From a checkpoint of a small transformer trained on Wikipedia: some layers without attention, a variant of Muon for these matrices.
Each number is 128 + 24 x the weight over its row's rms, rounded and kept within 0 to 255. Layers, rows and columns count from 0. Numbers have three digits each. The size before them is the row's rms in percent of the matrix's.

# q: layer 5 attention query, 128x128, rms 0.221, rows 27-51, columns 0-127
# k: layer 5 attention key, 128x128, rms 0.221, rows 27-50, columns 0-127
q27 098:162136122139146134130127113172073147113157136075139088153127141148086095144080111132128164138165122113121126150122132102126122156103099133118158119165120157146124123098182135171112104134087111107164120138172116145091136175149130132179123145091130136122146147151096133126109113106121165124147106070154096100109120155122160102115101145121168142136131079108118105133137102114131139112127
k27 103:122120104122135129108138155161119121129102128093085117129098136137129111131138142127132095100126108130140106116129170154123140114129111144183129150138081143111136167123120094092100130123080113120115159124115113147135112091135121135145138152157101102115131169145104174153164101162141117139086127128104125095146109165087048167111121142121106154144141117144159140133161113053141105126079
q28 103:122146115164088110145115122140131106187114120106125136123132114097157157134113126138133120126130099139091114109131124139146137085144166189106129131079133108114107112102124085110124124148132107190141102150101122107158135167130144057185106093132134119116078093124117101158119145131080102127113163104121141129113128114095144149107113120125119142107147117100129157099100102146168162119152
k28 081:083133090122161108132130133119129096126146099112121146117173079104130104133125088134129130117098100177182116107095101132126143137129136119169131141114107132115133128138121129126090154127107148133103161159138118127099097154138104125082150139177121154101096123123126078157150137181134172123138162128156112174109083144113090131097134134140103097145130118132150148143112167100117066144148
q29 105:151097107138156130159128105149088143176131159104101107117113095123162137094116131151183122115085082112126107117110134136142132191136142134087144111105140113107139131134097135127080146148146128125129152155099133096139131139133151127142071134137145160147086136123107117145111100147129112130149107046118103090132129115138118111114147062171116144094115129116136099141120101125163150114135
k29 120:102151153166123113119141101131127105175127163094118131122114086129113119074119105127140146095133130125116101125097138091117094114120144142159143150102140138128109138113104107152092110127127106196144131144068140148098101122143134094158144105132082144133126136130138107164112122159125074086151117144131088090117112149103147131149105113120100096173142110159160134142094137105118174154089
q30 102:173129100177166152090070145154126154098119109169118136153140093137150136099140074160142145102158131158145110135134096097109107179122156153116115132127124104126162134113102147158128169096105121147124120137092116103148149144151107130121116172120124118150130081124113137097107156110110132106102144156139132142148142122149143135102126077107137090151150084122152149090103137099091107121147
k30 089:121146088120133128090149120130166137104117109104152074174162127135160155095165113132142100149170121161112134109131132077107126109131136121138120181117131121124143134119150134114086093112134095172114161112114126121152138133138090139112151154121093141140166093132128135149095104125087122107110101179128127086127096076121116098115104106105143097104123197092150141125132123095117117117124
q31 093:139126100162132132103150163154096087183129164063134123137150114137121107113135147130162122156082155116105145163132103166150111151081155129093133129136084098149152138151121108165100115112152144156119156164135122112148133153090086137121156148145135158146119131194078106117130126088132129128142137133155156145113132115160119128127130107136170151098160105108141124150097125116129169118122
k31 106:102126092131222159141117128158111131118169170081115127079122169129117091109138145154122141132138082134101124185099093143107103170146095105121128120153113115114145151130152122138077144134124105143122129160137119098133151133111149136139103126099169154132152166157182112182106112110133120134134165136110135121127128086118154135141129132152142152126127096112143108158138137144126110116116
q32 088:133109131110129159102145103104104112123122146133105112118155140180126102174143156118110097130126087135103140135113099127128074157134151155111139137124114071154143132119120145117093087160110144076120124162115093084136105155096147151131123136177128106152086117108154147109126137100121124112147071109153089136094155126123109094131125174127115140155164114151173133141095133117151117134177
k32 082:093156168122105096111165133106150160153121144136099160106118142121113121134091147108085130126141099131102141173127100132137108150137113107171130082165122143122102144120079146154120146087129114126112117120145127115125059138106139099141177124174144144142140139154146120120102150135155120059123109128112088171120139144114108117133112125171119140164147143171128136167117122130102112161082
q33 092:092124145102149095164134159145137163118117112140134156099122128156118113143147134117115126137112119126125153157173158134113141104104149118115159138156164103117126089120083161082114094139143139122145091143108099168150125128099101139143153118135110167125103135121090116158129107154164151106171125141150096135085061152106065182122136166145160123147141159100102119103122111105116125120135
k33 094:123104168148079150115124107087144129107097152133109187125122123121151150099118124132088146170117106148112119086122142146127149116056120154151173132106132116078107107106132113114134130099124107158140118091134166112118123123103121100127137125149140096072120163108101141125143120128150122129161146141137117104117106109097114082180108181141117140127106124150147124141139135189132166162113
q34 095:129123121096168164134123126099101128127134162156126079130113122144091123138102118118128105094139108112154117143107115112124145193113144113133114170138121152138097138162112139130096108121089134080118143117114088082089112132123151134132114140101170170171164169099102130145138098185147166125160110145124154087095093131161142162103112137142121148176134142107110103109120113111134117133096
k34 087:108150185188095113160159129113099081108105118088187129102094133129119130172129125129092133110158145112156155098116167143129119115127153119111168176107108124125104144139135071112137122117118108109116117102113090109105115115110096146117154100138136159150149107141102158110142152114154156084129078101112111121128130141082134137129121151144149132147159156144148099116106090131147104142128
q35 083:191123129133129131128172091142179071127119147113132139153094133139142173109105135129149109147128127116154135116096141111180119126127123097116122150126160116119134104125139139110127139139105119105105114138152179163113147127089075123147149127150090144139121090161170154114143147107082146102113135118111153112109164136109114102105150067123079116125176131176146134148092114111143143106114
k35 101:125097143141103115109152170195101141124132109092116122119103125117130106122098138124118103132132116157132125150115127125113140113169141104119128121145146068116122132098107129162160142110094122086135144085173146132143128153071155134165122092121139157155140123143093136132136081152124144133153106080148113112129179123108064120130110127143142182079136131158132154169153098110151110139118
q36 072:137128113101133081141084115142128119101083100132103126131136130105139125112064131133156113158132121145165124130143140109120160103108144150122100121142103131109129140104115129150133136143067135133121130175133130119083183159129164125138159144115099138127142107197124080135132127153155115138148115112107126168135145060126122118112135142078068141143080135122148169133118148135109133095154
k36 083:136146099114087121139145124154123066130186127101118107115141171143091123103127111121134099090136104117153116132122136167149133159151100130151132100121113089152112119123161166116141096108117177100144115120145097150128115130080185133188120093119136133139115151117183117144155110179133161112178102146135131141148106097144125110133121145135129142147145149161121105120093090108124102144111
q37 089:168100129151133120118112072131110140077121130124122140137131143156168104184066078137131094125147140155134108130145153085155124068154150142116122142143126151131117123135122153152134132128133135153146137108126147138111119091063170103129174089121083131143123109125112175122130106111120131119148149121127139096100102152108129105095077097092155115136109165150157147115139117144118142149141
k37 077:142117095124129103132102097095097117106139148139116092131155144090156115142127076106138141109116127144152133149091140136170141107115143126122105111152133171161143165142138119089154176114099146078122097120132127085073148175126135117149138159124086103126139132115150167140119080126117153103137133101117175123089137111156157116117152103151091144155107154089149132139115179113103126116105
q38 081:154123105122113119117136132127156124144116116100106142105125084158140151105126126087108143142119086105090096112093150157122141128108119133155140091135120156135149109109133104143126151091126104131142087057158154117139116130107091125100080123152145126087126163125151145103126085108136166079140138096108129145144105129112100102105155183126179193107093158117153109135111147146145130135108
k38 086:116159160149100134094162100111121142110143127064131134103102159121120147118105161135100122111064165120147119115116146118123124114109154130121125083185100108137129147097159052157108100115123137131122070114113122096135128140088139130150118128137137167108132189140151139106114167119126152152124097094141112110152128129104087158138080118117107142111157114118114153136158128143114136140112
q39 083:121128130101134119132160127106127133132132121111116158111141130116161099140135136126108114083066128141127162170107145140164159130137110088120103140120152191103161088160108130147135157081116122115084150167134147101133143117131129166101128137135127132108147137082127120115089160083148158112149082113099110107156113115126071146129127074170142153113075131119145102113150147135162134137128
k39 072:135105133147153103155145132093149144094146137087129138120153098118098084133135085181098141098136111101105148142154151129164108124120135157129115163096160166070145122087113120118122110163110097147169121101147121150110138121135125153067174101115131128157115126123105182125128140135142137161132132167125120172109142097116114114136147106130131150128115153139160181135148168107119096099106
q40 093:114117066151122119122185169142095146115162138137105132083162127119176153126151119131082150146081118130110173135110126105076129160097101139117104110107114130122142160145143103121141139082136092125104102113175155136132144112126092125130133153109109105110141119105146125115128126111170136142142127172099135165132149129099110132109140139124161137140121139135178075146123135094129183130091
k40 082:166169175116132120144116133146099103144121155121140126131108154118120114100105120098149147153135090138148125104127150126148125087168089084143134116155128156122084101142115171155144114098112118124125128116145113124116118163120108152150150115107148117140084149134111166159129126078129092161146167151161128077155120111094059072096142106093156102101100125115132122127158102133128144146114
q41 078:144156126133132192120116143165154150150165146135163083119159089142143153115155135131128135129136128151171103123117140163123106126088132114132120117095125083161115114101079166120115136163107130117158115112091167102151165148122131130123149077114115070146112164116096145170124165131145154092089166092176134152136137104112135131105129122137134102140134118128128139159120130082129127138096
k41 086:115182129124143130145118138145122144120129153163152161119106131151147124138130093107098167127156143129147170119170144113105105107114137147115098112173120123131097135115095108079136126132160138125126089119105155134151117145132127128168131160152125128112112111115098146091085113133120058147119108099141107127161171142064156116091138104149105153058159117139119105093124106112164155116141
q42 086:147085145095120153148149116133126085147154142101073142161135065121113164144141126085146133142095165133158095115161144147111118095133190158123111150117154110121126154135115101139102109149105157123096117116090142172132115114142131101070110100119103124076142137127124127125131136103108156128120123102157134166089153144103151144134134146170125090138158153117152149146137103103102112125149
k42 084:130112109151112118096114117136145093127141127142133147119107123122156160132185125064176157129131154099146124136122157219118113155139139148148106120155125110128087132146126096125125148145062121088110134116110122159108088168101101146130137133134165122170111142109111129122129084101108071109140127137149097160134133117149112145139185113135110153137118106140128152133115151106127142111095
q43 076:122176140134139101105122153097106126142156169126163116153132119097095186125108117123145152088116113113118148106102142142122086110156152162118144151118134142137102149095104122097159158120149123164168108134122114094162179158173147165151129101113118147132147133122115178125145173172092134138141138115129155146135128146125127156134112125085142110108152096082108161072148137097127144126118
k43 072:154095121129113145124160129097116124131097131102127181154132113120094153161146119187143080144132139114158124155175057052116130131131168094106125156164110135136118145133125119121139087127192114128109119112139146132146097121144139098126062132133133135111143115134084123115095122108140142129102096121117168132083082128118123116145139137116111125110132141150140098125106129102145148156125
q44 087:112089094152108113145150122120122179183121119118132119139142149160161060130146084120097115100102167141120111137134161120096088186138118133152139131101118128119126120101133120127093096092122127144133106159168115131122179140133147141127122109164150116125136103121153151127146104102082159155080106145152100139124106127091154138094106164119124103136156128124134086136137097145143139087165
k44 072:144112109093135172110142157115147095109102143141148144152120077142116147156123158132129109159130128119083105107113099140185074154133149129122089105135118138126117127145165109133096180128126085130148106092125138115127173137138138116124111093182130129161116178143100131155076148106121146120118113109186158136146148095119139119116121157167117122126166159121151077107129119114140121113149
q45 082:187130168150102099152168183111132092161121113127111104149138150156140085138111130172132186149100136134117119159098105133111122194114137133137101143160089113150139154099124134197140121113138098149084078113178147101127130116152119111106138137137151124089143125111158130141154112115117121140131131119124147159134109127119142151141097135112132126128081144120117132099109128098156130098156
k45 082:115169096141085133160115117132127164100111117115124123135132103110138146119151172128154117143148122097136115114147122137176143058167062153132133161121155114131071139168136105137149136104120099110185114120157151169108138151118105109147132110106122110149123122134156132136115121146113134149120163079141136097168126129151151104128155150164090090116120114089118098126183136134119110104137
q46 082:096118145122147101101156115111116101117182121097133160126110145140145092134136139115158143127122148124094091082149157143156125101140114144178133127131135082113160130147114059123139126142132112103149114139113105125115112148123124101130108132134156112140100122166117190124114090150162123070131130134120087104120093123147101100166126119149139123094091165127142155141134075150166086108158
k46 073:135148054127151115110119125190109148121101148121119155105150147130149123121106120146161101149106131142099135133096123117146129169112188113125164161139088090123108125158119163152107140130136145111155117154069120086093138123120149144092123097105138125139181161162152132093121142119127141149109110139139149152123121188132123139144165085140119112164118160150151113158114119163132137107126
q47 088:106112132097073120084107128125118128121149116118164119113132121115109135077148124124093107100097098124127103149114091132142116111136119108150107105106126086117128085132179146159091095136084170127109124110174106103145104165142091129147135111143131161128138135106161146127138127107129146113119093138127155166127131096132193079104143141153176119095123137105116130123098111134096184158135
k47 092:155137111120116128125095111109139162130097094095113157159138120130152116090156149150084138162132109146107154093121125148086174126136121100142161100184151106140124135136117116128147175102060105117122115082133108125137153108078124140085139125125191152097109108131126159129116108145089143144163150136082135125155168109090145129120086145137125146121128135115148100115099150142126123154124
q48 087:175115151119136110114079141140142174131101154130144099123157128159137121144095101153155135107143084145159147119154123155138129127092126126088159118094117183150098150114107166107145088158087104142095095139153107111147119106131112143117139116148058147110125110142113098148130100137119112107129143096135135135118116126164104145149123138104129085138134113132141137142188107096115064136090
k48 084:130144147137080127171141169107135096125174111080116118123151085127101140122113148128130138111165118168125121096129127123116138158118127169100131170090115138153102156103103129112124133146120139120151134118122093121127077133136110106111167152139077139132087130160083139162133109160106124169115089154111119135134143095129120139110060123102122101174133169120186120133138134124099118157114
q49 081:128143083152158125155093115137115155128105159089162057137110112123108126115109127131154110148122174142090133141168123083150103137093142107118085135109133108135111121127133142141127129146146123139111152136131111104167112101139088165101137124055109153158146101123119133126092131124129106126110123146148118178162118167140144116122134119106195101102168084129152134141144148159125152108149
k49 095:159094135180111106118119173143170159112126128104132105138136126143120144106114103136117161126125154174161176112082094119155098144084123127130136101141088154201130147082152117101126110117103123114108146074168115100139117130130143142156144084136121111135118112139108115118135106159128123116117138081142116136170077130137085132139111168140165149153126143164123114127118122103106150107129
q50 088:114140161125159116166137119125158074134118144157172112100117110155093102162148167124167141104119150131097117105139144146089104124101153106115064144136172153131147119081142141134139120129088109124117125112138146144111165127126144113118157098160142166132195128173142110122115136087080138132148117137134136138159178151120106157103141082129124156149158104096130134150149150140129128142130
k50 084:166159077155144128144144109111140114149125084149139128158125103129158096128155124144127115153149139134133115109141108137119176128119094128127120164097104092133125128084168144138141135137129093090128130110133133160114173179117098139095124152085123085165117086126162154112115105147150134137087135113092090116137115189106118185114133140110113171107118152141142157131132145119091155130169
q51 078:155131154132130129116132100125110152113146152108128143108115116110168113126097110139098129182109120076109087141150111120141148135157139161163077138164141143146128132090132132155144099163128175125092102129128114146118170109155106169147112157144146133135114124104122125132093155099140126135159119156129128080087148075108100130168113183173089136131062122149140149146144119129117106131116